Each number is 128 + 32 x the weight over its row's rms, rounded and kept within 0 to 255. Layers, rows and columns count from 0. Numbers have three digits each. The size before them is the row's rms in percent of the matrix's.

# layer 2 MLP down (transposed), 320x128, rms 0.255, rows 107-143, columns 0-127
095:093096117098156148143177138103117166087125093164143092074106116120095124093133129103169112177119092151081144090101150138148201107118176127128104099096173152115185126156161107137118128139098112127126117117200135121156104089160166138141119150091142105118187124158126069174131114156128095149112163177161111131182144148097067143166127190140163183086132157117113166149157201051070193073124
102:106194125125070125140140082146102119124099200154152173169080153196071109121076115107103118099127139110128152135087151099146129157145151149133139152171143170165114120133125192146158174108120135124167096139148173107207152098099154102102079124107102119151158120082116095121044209121129135161146112146163097138146077167126150142116150103147137151094166110135155086084173079129051184108126
101:142158145138174154088096099102080089168129116136120075127046189085114086143134132118116070133144088167087098118123180138151172091156134154095110162123143158179141105154101158164132133113084102130106149136109115090100116172129181156128114132111155073110191067194125000197172129155170121115131177147120088161120133164120151107136117081120114126133095148125161124131132167134163120143107
099:118096176114074150168138081189134212144205140131142131166069125080051107167157113097107112099148103133150160139166118148078097136168125123133195121103182138094164122147104067098144169126091121105102173082130093089104153131096139123090157091109116143108180110115108105177165119148142151147110073190121085135104132109176108126113121126143101149153137162197109055154137151100126134157145
094:120161096088106188168123121156124063126165156159160163120177100114098123134174137148104126093141144091092167127164184185174093160138146144150140152142096115217104123125114150125154159193143127160077175153148061092112122107116167128167204144116118084134131128158161244109140157083132107098141136152138127140181100112121116109106102181162122143115121179098088109127150135118132144192109
105:113132149089173108143138140108166117175128113166129106154112181137164103089162125158183132113114147120092149150102181120145093129091097057072097116130128128073135138120135111142095070156115114121159116104089157153126097151092172096155101166088109188092121139147113035147077094144131083165165130120034107244121144100141158125109063101126098083103117118141085141113099127111151094119139
103:203164140123134141168150155100126107135178146146121092154077092127124148103093176141127153131158131152104137088120134112132135122116158128085162177108176039128117103167190158132165145095160173135173120105070114126162134112083132141154162050162139139122120188095112030136104098116152137170158148112209115143151173085121114131118168150119136084107179173103087085112094141189139095142124
113:132138114089145122133151176198121144163176124129166072100057065141099141118131046125133086091155114070087141116165076138070170105173143139096096104154138088139124163118123147155122154163151188125088195108155052169106136135071138160142151151149173151105141081142125130132123149129158167161141078090135171161095175151108112125099175115129157132109187115072115146117106076109120144165121
084:145126193127145126090127088134151144123041155117156103129098177163186124138118130102074109111143112158174181142135074177106059080105066147141157151140085146156123161109168143186124086111092164116125128138161157174161148104079119111119170082094142195064047118106162180067105121152125102138117125132125134175121108182103146110097140166131122140139115110170133091153181115143144102156162
093:116120135078062162120112112157142104098137192079161136092138149114084138142117095124105111092070190159128109188197126103159144174120112107099205120122158120168124122088155102130116103114166118114128128108154130175122184086100133122179155114069186088117096110138124080116115172074112060075119175131146141179133213142184131121168128185078136145101105096137141144139133118167124091137131
100:128141115181160161108115142114122188094142156128131133168097108097117134086154104155095165092079099048170139135110150097167130132092045145140178110091093049183172136161120111105099137144136094159141130116126143106131169141137144179150083164183123155173116142131145054092095124155154140133097156161075129172101144158182117190118111110147105200144135160118049132109097123086141087128108
096:126100133133079125140140105102106120168049081080104161117109111188171133125111176124169122076081151047137160123079145170123151175140160137172080148167186155130146129118138151135140135154084149164109129177140077125111103115145137160140131099118112092127107133146082234113073158201112106143141158097139088121181080121121167125101120123154107134138134193121059104154146111099136070145111
095:100124086118140114135149064178120100118094102130134123122069176126188125106098182162182129131138124108060091155117120161084104168134168106079132079153107128049136175161148112103163115098110109106134095184125185148148182122158105072129057098104152166107140143087091158099135105099125106132087153172149109102147129149131073141106145180124175106117153156113141114191184165168144157131062
107:150072092173110147141107118140111151085110064125075174114072098131103092149124162119170167130101172173121095117158114140181131085114080156152139151138142134113148109147148142125083106064144056160115096142186117103045085192145134137140087146111141148176057162146148048111133109115104128090115151117181155133137146069121109101134085075158153093102147119156145144149152104161079143076127
091:141121190156135114130124147156114138107129116148146130149071136172079107058127126193109129080148183152133144131094131134085126129132139172162093107137162174164165156108105132127117167136172162099166095103058148190164156140154162138114032097124159139117191153142141080185121076109117116107123140155154160196131142142064123141138055087157101115107162153110066137163125092085146183127120
103:139147102061099169120092108099147127150140135125121167137157137160153168144143111134139114129142114140120122177130136143135130118101189125172136149117143180095172128181171102126111142112177067115117115064104200109157117141141124102083089152131141090122122138125077217202136159127168087203181202105127110140105107120153145144106067110097166093170157090121085132212057132151152133132109
086:168102149054119126189148141145097092079182122094130073146169076153106136123095125137151106096146187065147152173130110173134135068129133120141076174106149115109136111065147169125121150102138072179164065122123159105108134129146107119141126125122111096106164147142131149145110167185112167126147141178122118071141120103096150121158255112143140126118087122116119119175104153053131090136134
110:135126125079114107126134159089158076155147151180125084087113121164144047169145136070173081108116153077161121133191122149127138110145157103160131149142226186081065134145169155102143102123152132119168098094159099119150152114113071081143114067160175102133087106132110177122204067133162153079153154071147153136145099153149152121105102124138107135134066160131137121113110119135115140089166
119:128139137083116082123145164209085149135144173109080108066148178075167179131087148086081094140151110110168153138138109142147097086188121139176156188117157123150156143166101107116147131119135160112067133177138187086123153100127108129131153169135118068146115145147157138145098151119090057183151076120165103109181124098087118153155152155117089188160068128145101108147113087138189119156134
100:088147132185110178136087120218181048112117142161125140130140097110113091109110120154096153139138151212159108115155122163081116142128156138124132113132144149135125069135146154106172124158110078181110120040155136129127086216118154136130107136127100146181153116108068147125137111116115156138081123134096096083104195082156134155127144090114135131130113084175056117121086104117112207126152
107:114163132111152120155164086098184144172100159148102115184119125207144039120137082168190141106051116075112133155078091104102138149142108121128084149117107139153141098103098188134135182087118090197182086115189088123112103125117129135140073093135121106145112169083113186144080078141167127154165083127135107155116120120166128175081112132133105128097102144159125122077124129171136126156165
084:070088174144092149154142183154071126147109110153095140118101110142100159155098159109121125067132117135075183174120147046119111087107116135192110149147117114120121188147130212107125139152159100166138149180161129127158140109132131140139114142121047106132138147167118174062169163116119144151098183123120094102101118159137106172112082153136056087177136082135088109119127187085137155092174
105:152127089161177141122114131107149128124127106152126110198061140102102124121113086215123146192133124129141096145168103138116102129133178212152155131137112093040144117097163110073202134164113154185168130161117129108114116127123135078111176141101182129153121123103119091119159088154120148183152092082129111144151083111148145071152101101152123173122115087136112103051087127107143077153070
104:181156147171156185048138073120188105170102167129146097141122186093152107088115079126105118097115162087103081131120141065144078123163150161121090128114062113114082154126168153122174097122086107142093122144144215088135093126113152087079160158118127124135174125111127079150130115165171134133128093105107157180056133131096087153118133157124134151135126151131127072187151118157127174169084
103:160086155155163130141127106131140169157137128135123122152146177066164103117163120163147162118114099062130144090126107077143134137087094138149113101121171132173124119099150070122134160088045122110150053099139086090076176107172164121120142049151097136163120149102113086124128119117162130182124166100097115074158109143093120104004166101154102156139123085112072080114089118115137140135123
095:152113124151176151133115117133127125115141119078124064137095111093140106166118076138140080086123120141130129100107128127131137150113123135147152150187138137124120118115086117155077136085130124131094129114098167141117112128169051146170097129162147086079215084140139251228145110163118151069166177106142124138118103072069056154127146067104170118124141112105158153110116120108145160082121
101:123150048102117105104140099120118160178084070128162107162114103166085140148116092150067138173114167133141152110144107129108130149142083087150141103089195144137105117137148122119142214082158163094175121126133105132110116101120150135191072079145050083085148142095045117146110170145162183171138134145115130116133094086103166133124132133053158163187133123083149185133120127111102163127118
098:110181087085176146140140114175155100117074185084118132094078152148121147095102172091106113145131148159128125159139138117165150145102169131093113151086117167162145142163117174098135120180133106138106102126071222151118134093080150145075146112101112090148085184125176182136145099070099117100101120149152060172112184143135160098101138116141147104154157143152129127053192121115202118134092
100:120151085099165077096100098145151079093105084177173149094125126155115105143149096174209109158104176146117155155143141079145116166149133152074150095156102127186066160120121109107076145133189144098173146108131110154139107133100127110109136095107139152145103098069075168178135071113146137183085053157148132151161149147136154111093097141149163132175096118099091129032094155098111128110145
113:128153127156110116134137055075127188136127117112120085083148106127095150148119112132156128130096114144134138132167121097111188107102137094102128168107129109154154154118128160135135168105133125092151133174141128118102108136100146085112142132141134122149109119134157255050163073120172127121190142089083105102138119115090078146130125159138099161120127102177100196105071110140099131155169
080:119113091127147087095122083097120157113150166116097101158119063104119144101153146158144171094079129109159090100143132143129145106107133187090149136129173116139129114147142103133157149139143101150134128061088126151163178094123139158090177096192164132108152204136138059131130080093188114118121090145173040083114128101124128086105188151175187113135122083051186134155135132099184096111133
132:105095117097058086090092168097135100114147111130110178152093113157174130102066106137139139162131140034179084170109173124143120129119097106139118142101175115073169179108153094105061093083098104089128088118123144126170124121122140156133086147148104164133108125121081103069211140089136144066094169146172069151156112134094107178102171079167121108110105105130125126112170144167102129128105
108:112108084130126148146097122169175139118109071154093097100133138103127136099084118133162155131139132092093116072153120152087188086139096125117127132149106106072187100143122134143124180145126154134099209118119140099117116148198180088136146131118207140167112110180053168135125163147101141190165195111158145095129103088087117153109143166137041132150177102149092146061152114130146106086159
110:147116146140145137093172168080160099111130088106132140076070100128093125153096083078143149120074154085143090174078116139109139074141156103130124126122155154176208122119097120132126074090128143087165099098130102172138143159143140126154080078105024109154132131152097112138121079173170094150110082120154130172110110088115120150090114099130147091081087082150135148156133105049053159134119
110:171126126088141112104144152129102135087145118117103184093139108151077105104138141084160105138169074126159167174104144149100100092131112126107136118124125127173169139124149159065106125173122133128203103113194071164129133152119114133163100083106123116133149089145118044079075165115163193148100158121127115095125173102095100098157051105167046077074137065093161094126144117080130106107133
079:157126092099138110136114065105116125125180162142114120134182089128127138186109145140084127091151122081074121141099135161115185168153174102158131101134135107112163145133050108096099139077123157147153139152137164138101084177153098133094121123133100090083133126140167152129113111162100163098157115074089163162143118160057112139126140113143112149180241100120196124130106116177095125211192
094:150123139132162121160145130122133125138111089095069132152084111114140089143105105126095115167121178077103173180133163129122153127077113159076107129100184175140154079131137093131109120140072136065116061077121123089069150188138091104132103071149146036104115128154060135175175135156118171157141117177077107098124112124123064157162108119142196123123126079070114159137118158152149117093110
# layer 2 MLP gate, 320x128, rms 0.218, rows 108-143, columns 0-127
103:178111123167158123140199163162176156123101028075135168094139125152156095134144087130104102134131140176142152102150130151157122115140153087076122169174104114092090186140165104109116094132155094157090164127151090203117111136179097155136112157161135151148153191098188101156188110130124082066143115134087102077152153092110141109156063124094109121131085145125121087129117196127146149098137
113:186097117078087116148170142086176146123080178158126115186096078167126132147181153150102127129086135117095074152123163146125118176091102142153123196221119197117158121130128086170124119133179131123113116121126152085097135145143061168157126073139123170133087167190121151108101116066059131148112083098092092127161156120080147171083095106109105167149127143131138153146115094167138124133146
098:110080160120088139156117102119122121109110200092145144113111101142128193094136136069127159137093165145110171137131046112188120133157162081151146123123156163097195085145123166099123076119053209111119177176152139130129129133161088145102131089100078185139111120173168153142103133113157134168079158097099119132124104145189099168104137129166124155141160180179144101122074158122179127164099
088:151170129111156082115122107119080148100094104091163098199130124151192140171113114104109143099162125142154096107107102044111161089200149109133079093127122138100153134167123109118062082081130122103168198094131136100103153158185068101105135129141128119127144116100168116081162126158136093165124108191104093147092091124132109101073149098097142130126069119139199135165127149190141158090184
084:135137110127145152093098099105129156130131109111154071125108183156164132129153124132105170161133118104121139068081164102116144109138172129134110058116177092110098128122120104185109133161096138073130120106100155207151146123068196103134118155166118164055154103097136154052103117145157150159142138154062102237115149185163123072085120170147113139142110136071178133147142137099100115096097
097:071125114116117089040144116126122131150157119094145126190140136095091088209147124122139133156096102101153093144162068151102098086134149081144115114080106170106138196092133096153124108085143123147143112126157203118166123202143107120120088136136166117088130111188118155103116151118050082112123117120084085144112039158080134115156076130102127120191099168081136113167132087114117117129133
111:162127123098090112113184077172097127143180125183149135095121149109113100104146083159115136106180147159157127081138105102054152103131140133174151188150120130108122088253136122151037154104118135112131148130104113112103134075108161152113181185160146089112164154142168153087124139135163090107163145145130107102165085091135094094086180137119136137125147072115159196094109105163118115106140
086:170079205081185095130136106132108115181121143125146139113167131119120091155046152093085112080158086188133168147110047092180165146091168146128093143163134169141162172177101105097126136137055128191151101107126155169109115130145149102122121165102105136130170122115139105102117119122119133085170127110189148173158054132132127135135157191063148130150106116112109074112126123143140141161082
096:155144150116084084144145124122149117149123092104114151154094153153107169068188143161061203054128117130158092076109102114113166100170137093110181122125135150101138138077155091172097177103117175090138119118130132149123145050134133135122115137084139112148116115083112077116140140123109163114130104119098110084115133192162185139083161135102135089172089122121028163199102175124137119132180
098:139112150153113072177081141161116113124154082177162113132162133154147125113091146097116122091173114128074109135129122157115105157160160110098117119078126192096094065110158129160195073126086183097115159133209139117143127171133124017139091136118096115167123098125091149152169131086139116169142106123147092069138145131064127087157112143102176103195087142177129138135123133184154138152155
103:181169143110084118121119143056152108142072135168107149105128143115127158157164110200151078136140147120114123123106164128100066192145168112092099101035093169128107111158140166110123125145134137116123132079127159145081027095092123147189108081100130136096123102120101124122104119136091078164143135119188150126110101089032131085123152118097135126113090146112090127110136167101208127130130
097:155118125075146086147181057198106072160030115178166112100155170112138093168106174139146148155129135106111128159125094139099144110073153146102152147139104109058152161204171185083108132101103131143105096119111141091119084159135137066156108112120122134106139162095139073118136137136064099102126119133080139095165098152146153148136168058128120102103106158147146098109109117158103089103072
097:095158131163172130188151103161153092087108089146112139211192080150095148149123177101155082074158123129192137168072139153130111122131150100181113101137105118068081136138152190101147164110097123135135125141122145180136234126085126098113138124128186092143135136120198145107185143148107079105108118125114159169117150121161128139135083190065129128164162165119144100143104146140101123142147
098:119101142112142057138069115147137152076148099173158103150088100173118098078099129182109159141169166101141113112114109211099157066081080136154109109113141219156139122125106122187138160132130101144197102126104130117197121107126099166150074096146121128091144128134151149142126104130092143111124108143115134188120148206135128145191112086162122145097107190131108100157092075115155187126162
114:146070108134118162074141124134166085189108180122085165095128165118153102114165050113115161161188159153076144117148161090115118147101140109120180149192124136118122143105139102112132137082148115135141116175109159174185165144114140104168195149191122089178117105129191098167166139047123134111166148120146152136111135147154138073166123097148067086125130145111150115119098105139122093131039
098:136118173136101165108160123108083182059180102106147134172125100113137112063096087111144138140079132100137107129165093179123086168154149097153091154129096054138121156150143155169120141044043138188098076141132146060123134095152130132098120125107162139118143100140070148092135106162158189127133148111122079147134201097130132096188159110172145095104085094083119125101098106111139114144106
093:152130206123137188159148145096117162095128158115143081128110165095173094055020136177108130100177084174118108120118114111114110094109109146129152075104080129129109111183113137157124193118056101128110174107107195183165116092131147126091150132091112152185139116099112144103080115167090095123092121163119128096185117138099129126133117126153148111183117075075097131130121166160169117104122
095:097079081111142102184120072060115155097106134122159114199150117135150062120122094141152124137126132131103086150137109129118150174090194118098078097094048124088110111145206167145119127132163141110125091094082064126122132094124131111084117101126152142112118163079154094123157152146166128103136159170078185154050154155173122117110137082143153154144168176074127145113123132104049134141144
108:159102116110147143152136176151060072117118129159125138106147116131126131150066096094101176182083151102147136202146181144139168172154056159112070084138109090165185130197131167117135083170164126111105167100147172095124127104097200084163072133111133112127138098131079208180089117130114090130135163140144120159116168139074143116156127111100121084141192119133125142115122124164142093149137
091:087086163164142151147094093158169097136119075157153119104186131088099165077117109058079050126183107160115124124102145212149198105106159180138174126112074144127113115114156116142150155129128116080092130141096192186171141117135203138064178093187184122136150083121099146109135193138131155149110123156116141125150100156128113139146104128116130135122170095122123123170102125096114096114108
095:148106103097161169090085134085196173153128128117162136066149089145143076134114076124144138143129104138152079101109145197157150079111181170164165112119150142109152137099135117178100114118140148092143086113143147156113132189183129125070172113203131158159148152149161145141049089085057111115141097141071165189154136115093147082147133115150157126122135162093164107149108116182152073150112
096:143115152160125162083173118159138117120111147135140108111138155117122115125150170102114094113129136107113194086115089051138173222149126107155106132137165135187197176181084151076079127094141130110104119101121108112087151137108140161203086135168110129101086150172132111109124160112107113083095113140115117128077156094100093170085167172074119137160111111078178149188139117212172146123124
101:152125161127124171078120117133148132152129118117139148157113148100125176092138163159102136183142131168170111114084095157126161142178154085131167136071099122101148127209139151045144157087140137147131157144111154141076140128136080215157122135091097162109111133160148137093141137163075136093116159170185103151160043142182143108014088140155092127100138132118123109104138120143137118103201
100:191133135130141108154106110063063168115114075085091054095096096091154174126120139155159138089138108067154119091142097150112111124088124123117103075133098113179130189106168173121129130181127144177094138136116112108172112087131094093102091190072081071116107101100073158139141136173137140144141126113065138079085109124143090124133144202125149136133083102061116146157086093150145130156117
105:130177132159106156089103114151158066130158092111097074147109115127144115128126120150144140171174166146086139138117177135130123098216126141139148195098095178093097165132129155103140122114123120125063105154063087145117135087147062116189144149056130121082152123141133116184227117163164093147150152069191102117098133096121134103114142102100162101092136099107155065105107168117172131124146
106:169132178095150140077133151099137165062094136116121097170159151103157171147163125167080147148145137162136093107163204082164189128147155102120142105083179123127155122192105112097084086117157163112165121209147192087073132106142118137134132204167130110133138095141175086095162092162116123145129135109165158119090137110171117146089151101127125119118188134128136097056111185095101130098108
099:148146108119097127152117156090100149112136132147165098105138136145097111172197136118174134166072123150144072155205101154075116140116124154158115135174121115088072120106133137151108204078109203121157105142121034044127128112182143095201134097208149137089142109105159147123123142115127177151138147122085148139160126140106099127133157110102083179147112125104109149143051113130142082119159
106:111183103131150103163126166169147124104174135176119189102112145135113144094096094100160118171104175117128152146159168079148090205108131122100166131122146133147112178141194101133106135123179167119114229135138084122197120145112140098107098108102128122145095113022133130134119124080143164175116079079138137128127127165113155162110092116089113144154145114083124156046139184154120147087162
100:120127093099131130136164146117153140173109129110108106130165133150112113127141192114136141206146133134167099136204161127119123123201083155088182169075128176108138116164188169186102131134164149126123125127179130140100100146135124118163092125101128125125136130161112153057136103120161184132211121092194122134092105089081132082077112128144148079110105173087047145140111126162076072104171
109:052161108137103084136138156082107159117108133185160113176134121141189143073111171175097073106140091092117113126140090136135075132184111128116180202108133128175124172112139116116195127176122124185174159115129163119149126180108151098113111135099099106177143206121107148095098128158137084073121136040147158105112113133167156126122151158139124104078117155121167146098154137081104128083179
080:099140101123090139076105181106086090112092136096176157164143121148152176129073086110130153117123121054200091132127103157138173131178138113120130136159144134075157166115129121115149148125117140132118126149164137083158145119110177123181122110179165174156122145068073108091202143084151171078134154106149058156122108176111113124097176084151077155130105105147088071099169146184114152168089
104:068112114166131094125182154136119137116093093116102124096111134156109143100143106159181154118134149140135133087139170177104161095163179119055119150161105134063130142186144123136129136172121134153142150108096110132142141095185211119179142187152170118143075062090074114103139113109082125201162107148173122136188113126140159115075191128122060110186113124182113134105167126137095110118170
107:120131151102134186101165117129155144124170141146081108180140083110202103096110140202078109193121171115085169082089112091091096147137114174171175188106091111105054112175115127182126153122071105142100085170136107142138158083147131153111110166068162120115083149167125107100123098099133149077118147174114154115181093140169140123163135101078130101149145142126141095099149112146109123103197
086:201074136087133143112144119167140156134113110108124175133150136149122170134123121139106066075183113109155151132125150166103111107121132095077163165106060116175160172127155130154129159137089140097214135102157076084131102102175102158153155053159078091118134144119131111104111175159103165137086172132126113127171109139109146066086044107162100072110071121161086132141103131099140100178128
094:155122138100107140162131135163153153152156090111113133117093119142064117064132132146173144134114115181213046153202102093145115119138151167093137120160110141120078113169145168108121158158155153150089132104077153097111141121073091050163168160122144199131108129164072149108162089151139164183140112158134088157142105144161094130047166142092173154141099111135084111085079125150132145107119
097:081126138152145122150152068103123083119124112152198102090171087137099202166102141048096215171123085115093125108138107134138136109152142125166097125118135180122124159129149178129180179175153052149109148083099128115126144152112131180195176126169128132169111109128078117157106110102163134135053150106121090153097139130148070148132113107143111171188120112133158109160163103178138150156098
# layer 2 MLP up, 320x128, rms 0.215, rows 108-143, columns 0-127
107:113177154121158062083102090070148079135164200132074138098131145052126187145142159152179194152109127126099150099160098182079159131144122135173133112098110168139174126152135125122099116119121144120105088126074047135110106076064119178114121119125134098105144085150098147157176107128130103179111143073146141165109096109160071119131158146115159085109139146118172136155063119138179114155103
109:101114128118160132174142132136155099059099173144118152059181107154132176106102154140137138110179130128144167150198160159115156144154079112101066093089098110129111131082099139142072109146128122109131134143114182108125132115105053069188088141151131119141103173120147108040103121131150145077071153109121148103174120089127125129148119098164146174099081126079145120086117013140133128109121
104:112111168088102133141163074119094153167151120123110154111110155113064078153083100140121154119194131124119154098079130102102112099181161129156153140116182143150186117155182158115138145160126075179095130068168134137116099096157101130092134123174122146106153139152083124169180098165150107156130037169101099148120064123100102130056200075183146135133159158153160104143132163130101124074123
096:087093133149099181164148153141097101181144105184108168087123125120077166090151133119106130116092114140127134137126142174096120143082096129138103105163115099185094162101139152133197186195160132174084150150170075111132152129135181126164197083159121123103114111119099118121120160036146151165123130085151124106170135138140173135113100145184124150061167149100112153097170066118134137209116
084:165144145163111144143127083103113159141165152104108044134073152160154080099135109090159135188080107139102108085063187112162110156143145127104100117091140173109128128123120062120109104160143164067126103108114113164122138126094134110145079213097130168095106170120130104123063078156163148140143127104059158213105171134094132108061091137127088085143126117160135116169097109116158108141158
092:192086132147147103130181135104144097158086162115078128099082174139154174083099110093124095108084126148113178122151130124095138187132142120081141151099126115208119115146140184081090090144062093150138151123097095119119142139134181087124134103147151172146160131107079114160118129174233123146115154150144139087163149161104125151184186115159156113135176120148102105083159124171122108100048
107:085077176145133107167152174130185096102094086164058144137095144118104196148156155139091095158113113111148080121140166117153139191177131153162065119170143113154122134102097149105132114175160078142174153047128179157137134147149105123120092110102149075164109154100131123128166133135094086119069118106127096085121117152142138195139136112167148124180128122179181122091093102063125171134071
094:173151075097117149117128069157121122123121107111158137147153090157092098187124157072175201089102106110173136123183108111123084085143073155075103183146144095169100112097072179156148135178168092160125165109141184157124083152110115128155151146135100135106123126108131085096114141127088110134088122166099128189125136065109111087053164127159076115127135110152108154148193133188142137075132
093:125058121134077202075169078163140090147112149130142125094106166105140122099130085099108157186078167119105146103145123069095144122132069121127115113127119151175136138119085192127111053115163091123126171073149129185082139161085114127155143110076143145155093111163120115139103151117097134093101146151130067147136213170143116110193148146138138161116078096173147091110146114157139163194108
106:159137115103116098177118109165157156126155163179137192141125118037093190129107165127136105126053082130131165133168142127185121218121135119116133122144088072144144084160070134150143156092125079138130091138123088081095146134140173166107113116155168133104075130118138072113129101116156151114131128118129095118066129118123103136127113117118097157144112196180128180090108128136186035080130
108:113137101123133078132116089184129104106188141117158089144134154106174133159122078161103120167131123142140111141196131109127133113083145117134135102149087071133139126098113089134100141157225077121126124090091073129206166155099058097107104151152171150145158163114195100168128148026126139131101125152122145105062162103152044084149107172134111119127166113145148162130112116147092146156144
088:110103124120123137163140109139098058175089093185163094143164125122198078167100166104119149128155090166094099173153115108123137111126146145132148144117089092075164154194126155152094193127086135141099163124123092076137115190154124048121136117129102103046145139100103135099181162123134108130138127102074186168123078116159120148121156079113087111125112190104134088159141068101082150095122
099:162126174127107080162137095171180137146127082050069098166106128137129142130131157197146094119171133152156113162123097108103091204133134097124119156142115118097112103137147117090150130171114178130100078154143141175178087164092124160100112145118110196108090087134121090134100147123132090182130176163043153149090114130125099116102083147038134151139137135086088093145159165101194108133144
096:163108188130115133103124141094124103118172137180145142075158097172155124099162126095104150105150128128155153139122141107117167131164144151133099112112202097155158139106069207106091157178150169114173111145138132196127097156161146089111115124136128126191137109085156147068127088143173105081151184090165137126117088118154105109098082177131173155082105071125102186116116158196181139201125
104:074144131081102091166164157145164052168089110178093147088131155101147143147148110122109168100139110072115123087067112101108116142081179164112145111177128161104133128081121172126141161114115151098133158127109119192112183139081105204124208162123110157152171106107173124141193113077099136118153070170144126142081104119174085118126178057105087143119105109148159144144117140155133119116091
099:110118127167100153068214113139116136067171130083134158150178139136067091078133067138197097131070098134150137100139113154141140158168164104140099124155137099130116166180104188145107074090028132146106094100156144110133164124175165102111150155078128121096121133137114136100123125125162144144100123146110120119141150084095132110199160147152115155118075104084165168164150154093118087177084
088:154061054136107143062115148148157073151096152097135098142085106150091070173166087102181085137123169117174111138120180128154118160138120092118135154135155188101111109128181113148177091090152131110141053096146062127128150170105102132132111071113135129118099179135086107116163153136156142135066108064126131112108111127101165094176074156128156083109132183155102102144102099066137156149144
091:109178101115151098116115176167083158147163127181129117111131171127139161129101117091085138177073149107143133167102160152104053156138077115176194149153089139144120140165085112180171104100154075104136147100173135114147117119104085126082152157110141090107119173162125092179131110089110092142119087053156116084208143171120154198138077126130140098147125158138105165122134062146134138093180
112:136154118097150094136125175088099168129200134139131089190140146141067131166109149122092156114150130126085070109123077105121117150124037158098136177128124102142127182139089176136124137180097139135165129220147168130113084119108113139201144106078146154083093112184135131152139178126139130109178120144160087142144109121103145154086090172178124144158163049123141135108165128144152060114095
092:117127131144081080164073135111185113198110158149157129154099111184120067123133064226199136079081111092126124187159144156050110156172157104132102092128129151144133093112132162112180130079135086167190095097144093103117158125138091102125079085149143126188134142083119104161111139096117107136159100103114140106121139155140127138132039113140112117086100129139157109115133088127172120114124
088:165146121134102110054151143115111148150133135136101121095036078114151115159084089123136081100106112157106120149132185104133157146081147095113073083158145160126095178197093117132109095190154132078096085141182105150133157113134084113128112130145105101063077211184103123098132099110115100150128111080120099083127148163094135113153108140139088101178118108118126135111139120172178149042161
093:096144095114108070143130132161099107115121110163080088087098127139167129129091108130142167133126165152119104151185114153142094103053129123126152164139149135133112140125143144167190121138073090149138184129151131130159087172128110156095151100107147165112097113137159162160099054160150112145140114102134138207228165115101190179105144053151168079097134067144089085098093118078101140167155
089:100123120151110096092085124172124177132132134064135123164130128129146127113131099152107125180122201174113152136090152113107131120148126111081188106072142126130121148155100181141158088129150128155070082127098132152154064174145146135117104107119135183072086202156120132112110068115142098081154121099133112090097098115131161082061100104178209145061104124151079063115161143124170137160171
099:103082149120127122165224079106189058117150154152038106177130137118115116147137148117094123146151146105115140108121147142120145124119169198123121106123109115141134088151127099100098086114111138099108084097125133150075130172142155128116135128131121204127116112163084161143156121150125165232135137099154137101163133083127123189049212097112128166172135110104057141105155125140146144160123
113:147129151085044081190157157163101124114132142134137145083122194205081115143160124109145100134120101118131110162128170133131167117106140158082110087114098166122075111170108077185154082142139114121154119096162134118140186162100166093139137114138071148145117118130159118058141117130129150201119089145058099117108162202166143122119173103171135152147079141174128135098136154155091154132053
103:150181127150125086132047132090083123177113127163124094070122129101150148123125105155156142137144084142161162143109121138149092178186159109124083124157159151121153131130133170107101225132129096111061133165095069131110144128120139125174149148153191158151183095142202120123130121102106105085135108107132183160132080114144080092128070195087128164169074141157154115144116082114145167080150
100:158143129072110152130165109099151108112038231168150142148082116133112111115125110051102096131169139131132148142112150091150081146087139140107118148126107121147095133135068117102147116177156108157085092102093190127065104179070125109105144114058082127104098134037122120104100163126058096131045093119134155144141123128141149099125145106146143096136151163076163109105164112127138122106132
110:051110121175099123189146141128108133152106177069094134147095152136186189083107109090075148079127115138121090083138123126056133081078112116183086176124135151088213099102129089188171104136080142113113122137136125131096125140133112120140147132170102119088174083142149098082124162114106137113159169133121131113112093108132121098163165096113114154114139109169146082211124103163110186127073
103:177123175151078122096125139150123109111110125119135109139113107091128092120072097105112131102056164062102134136054085163156144120163160088143077089119148071114090155089117086113141123151116145161138154148121112106155131094127074106090156071091088153124114125088158106220119183186148087106081122116101111189127119145165098141164165078169166170144082100120176116109078156145158173119107
108:159091155097110144146091096148101150162124159127148096100095118169136135099091118176163143130137070143175097196121137152191150173108191155137067144110111129111145090147198122117084139139184112079036103161163132088135092054167138143096100150164100125178153108166093157112131115110087084167176133200112121104122099154099151131111100165123132113143142153163051128167170138137104124136126
083:077124142128063149115097146136073085135156127090101145090145139154119140116112193113092188153182101082178090145164117130084194137140136072112158142150143145099115165090148135127106086113080160159088068121167153143119117105096149128112073108144115184134119131084105124127154160123167149060153157136138111119146143186101115127111151077125102126148141083101099071072135198195114124205097
097:123116097105142158093139160119130069156107134113152170111175176146160130080102180172154075090195101196147121127158084193104167054056132138096141125159103178089187130155180135127100177128147125146151188123100126098171121132140145085074121152121148154176113104117109176152143202129129097153122129157081140130158130156135127151171135107087098171150114155175142113194172129141157116119123
104:117143102097131114099146110124172104119198138147110130186153125103174110082134099137132116136090110156102185072164106085108122139202148091170144134097146086134081108132119089111096126194082140171144148196170191131111141153121132110111177209133228120094085094122084087109129158152109163104151123081087116086112116105159133106155190154102147105177124122117133125105127120150187155093140
085:149094118066144054129063125175145120158093127112156157131152106147114154173141157124130094078191106089167145111146128175092079102132137107065132161087119109171172136088167123151115114123090147130178135130104088106137116111125100178171164063163102114161184141156165153113124165156069154135095148088108129127147139085085124105157092106193097044135067118168112119119110071122114100164139
090:195097135171182091151042137158204129149135132131112128106119078133164185142109039150107161159144124113084147153074202108146125156140140125139138129125125160105140163119086125140082111114076141198163106138190059169121111159116106147140158125099158174087143162127149138144130099113121074120124130074111136156122136195119119144125077091143187143068137101139147126161114159117170121168098
106:126125145114139127165160164154127082152095109136151138088153133080096155132115172105096158196155141089148170178126131125109152155118112140123132150045156192141117107135141140091169134141104065115135116099087138067107095175163111144189116103196180118139119128165076159165108177128175123123110119160109119109131184091115055123186071104138218106127125136106132103060139087145171164124115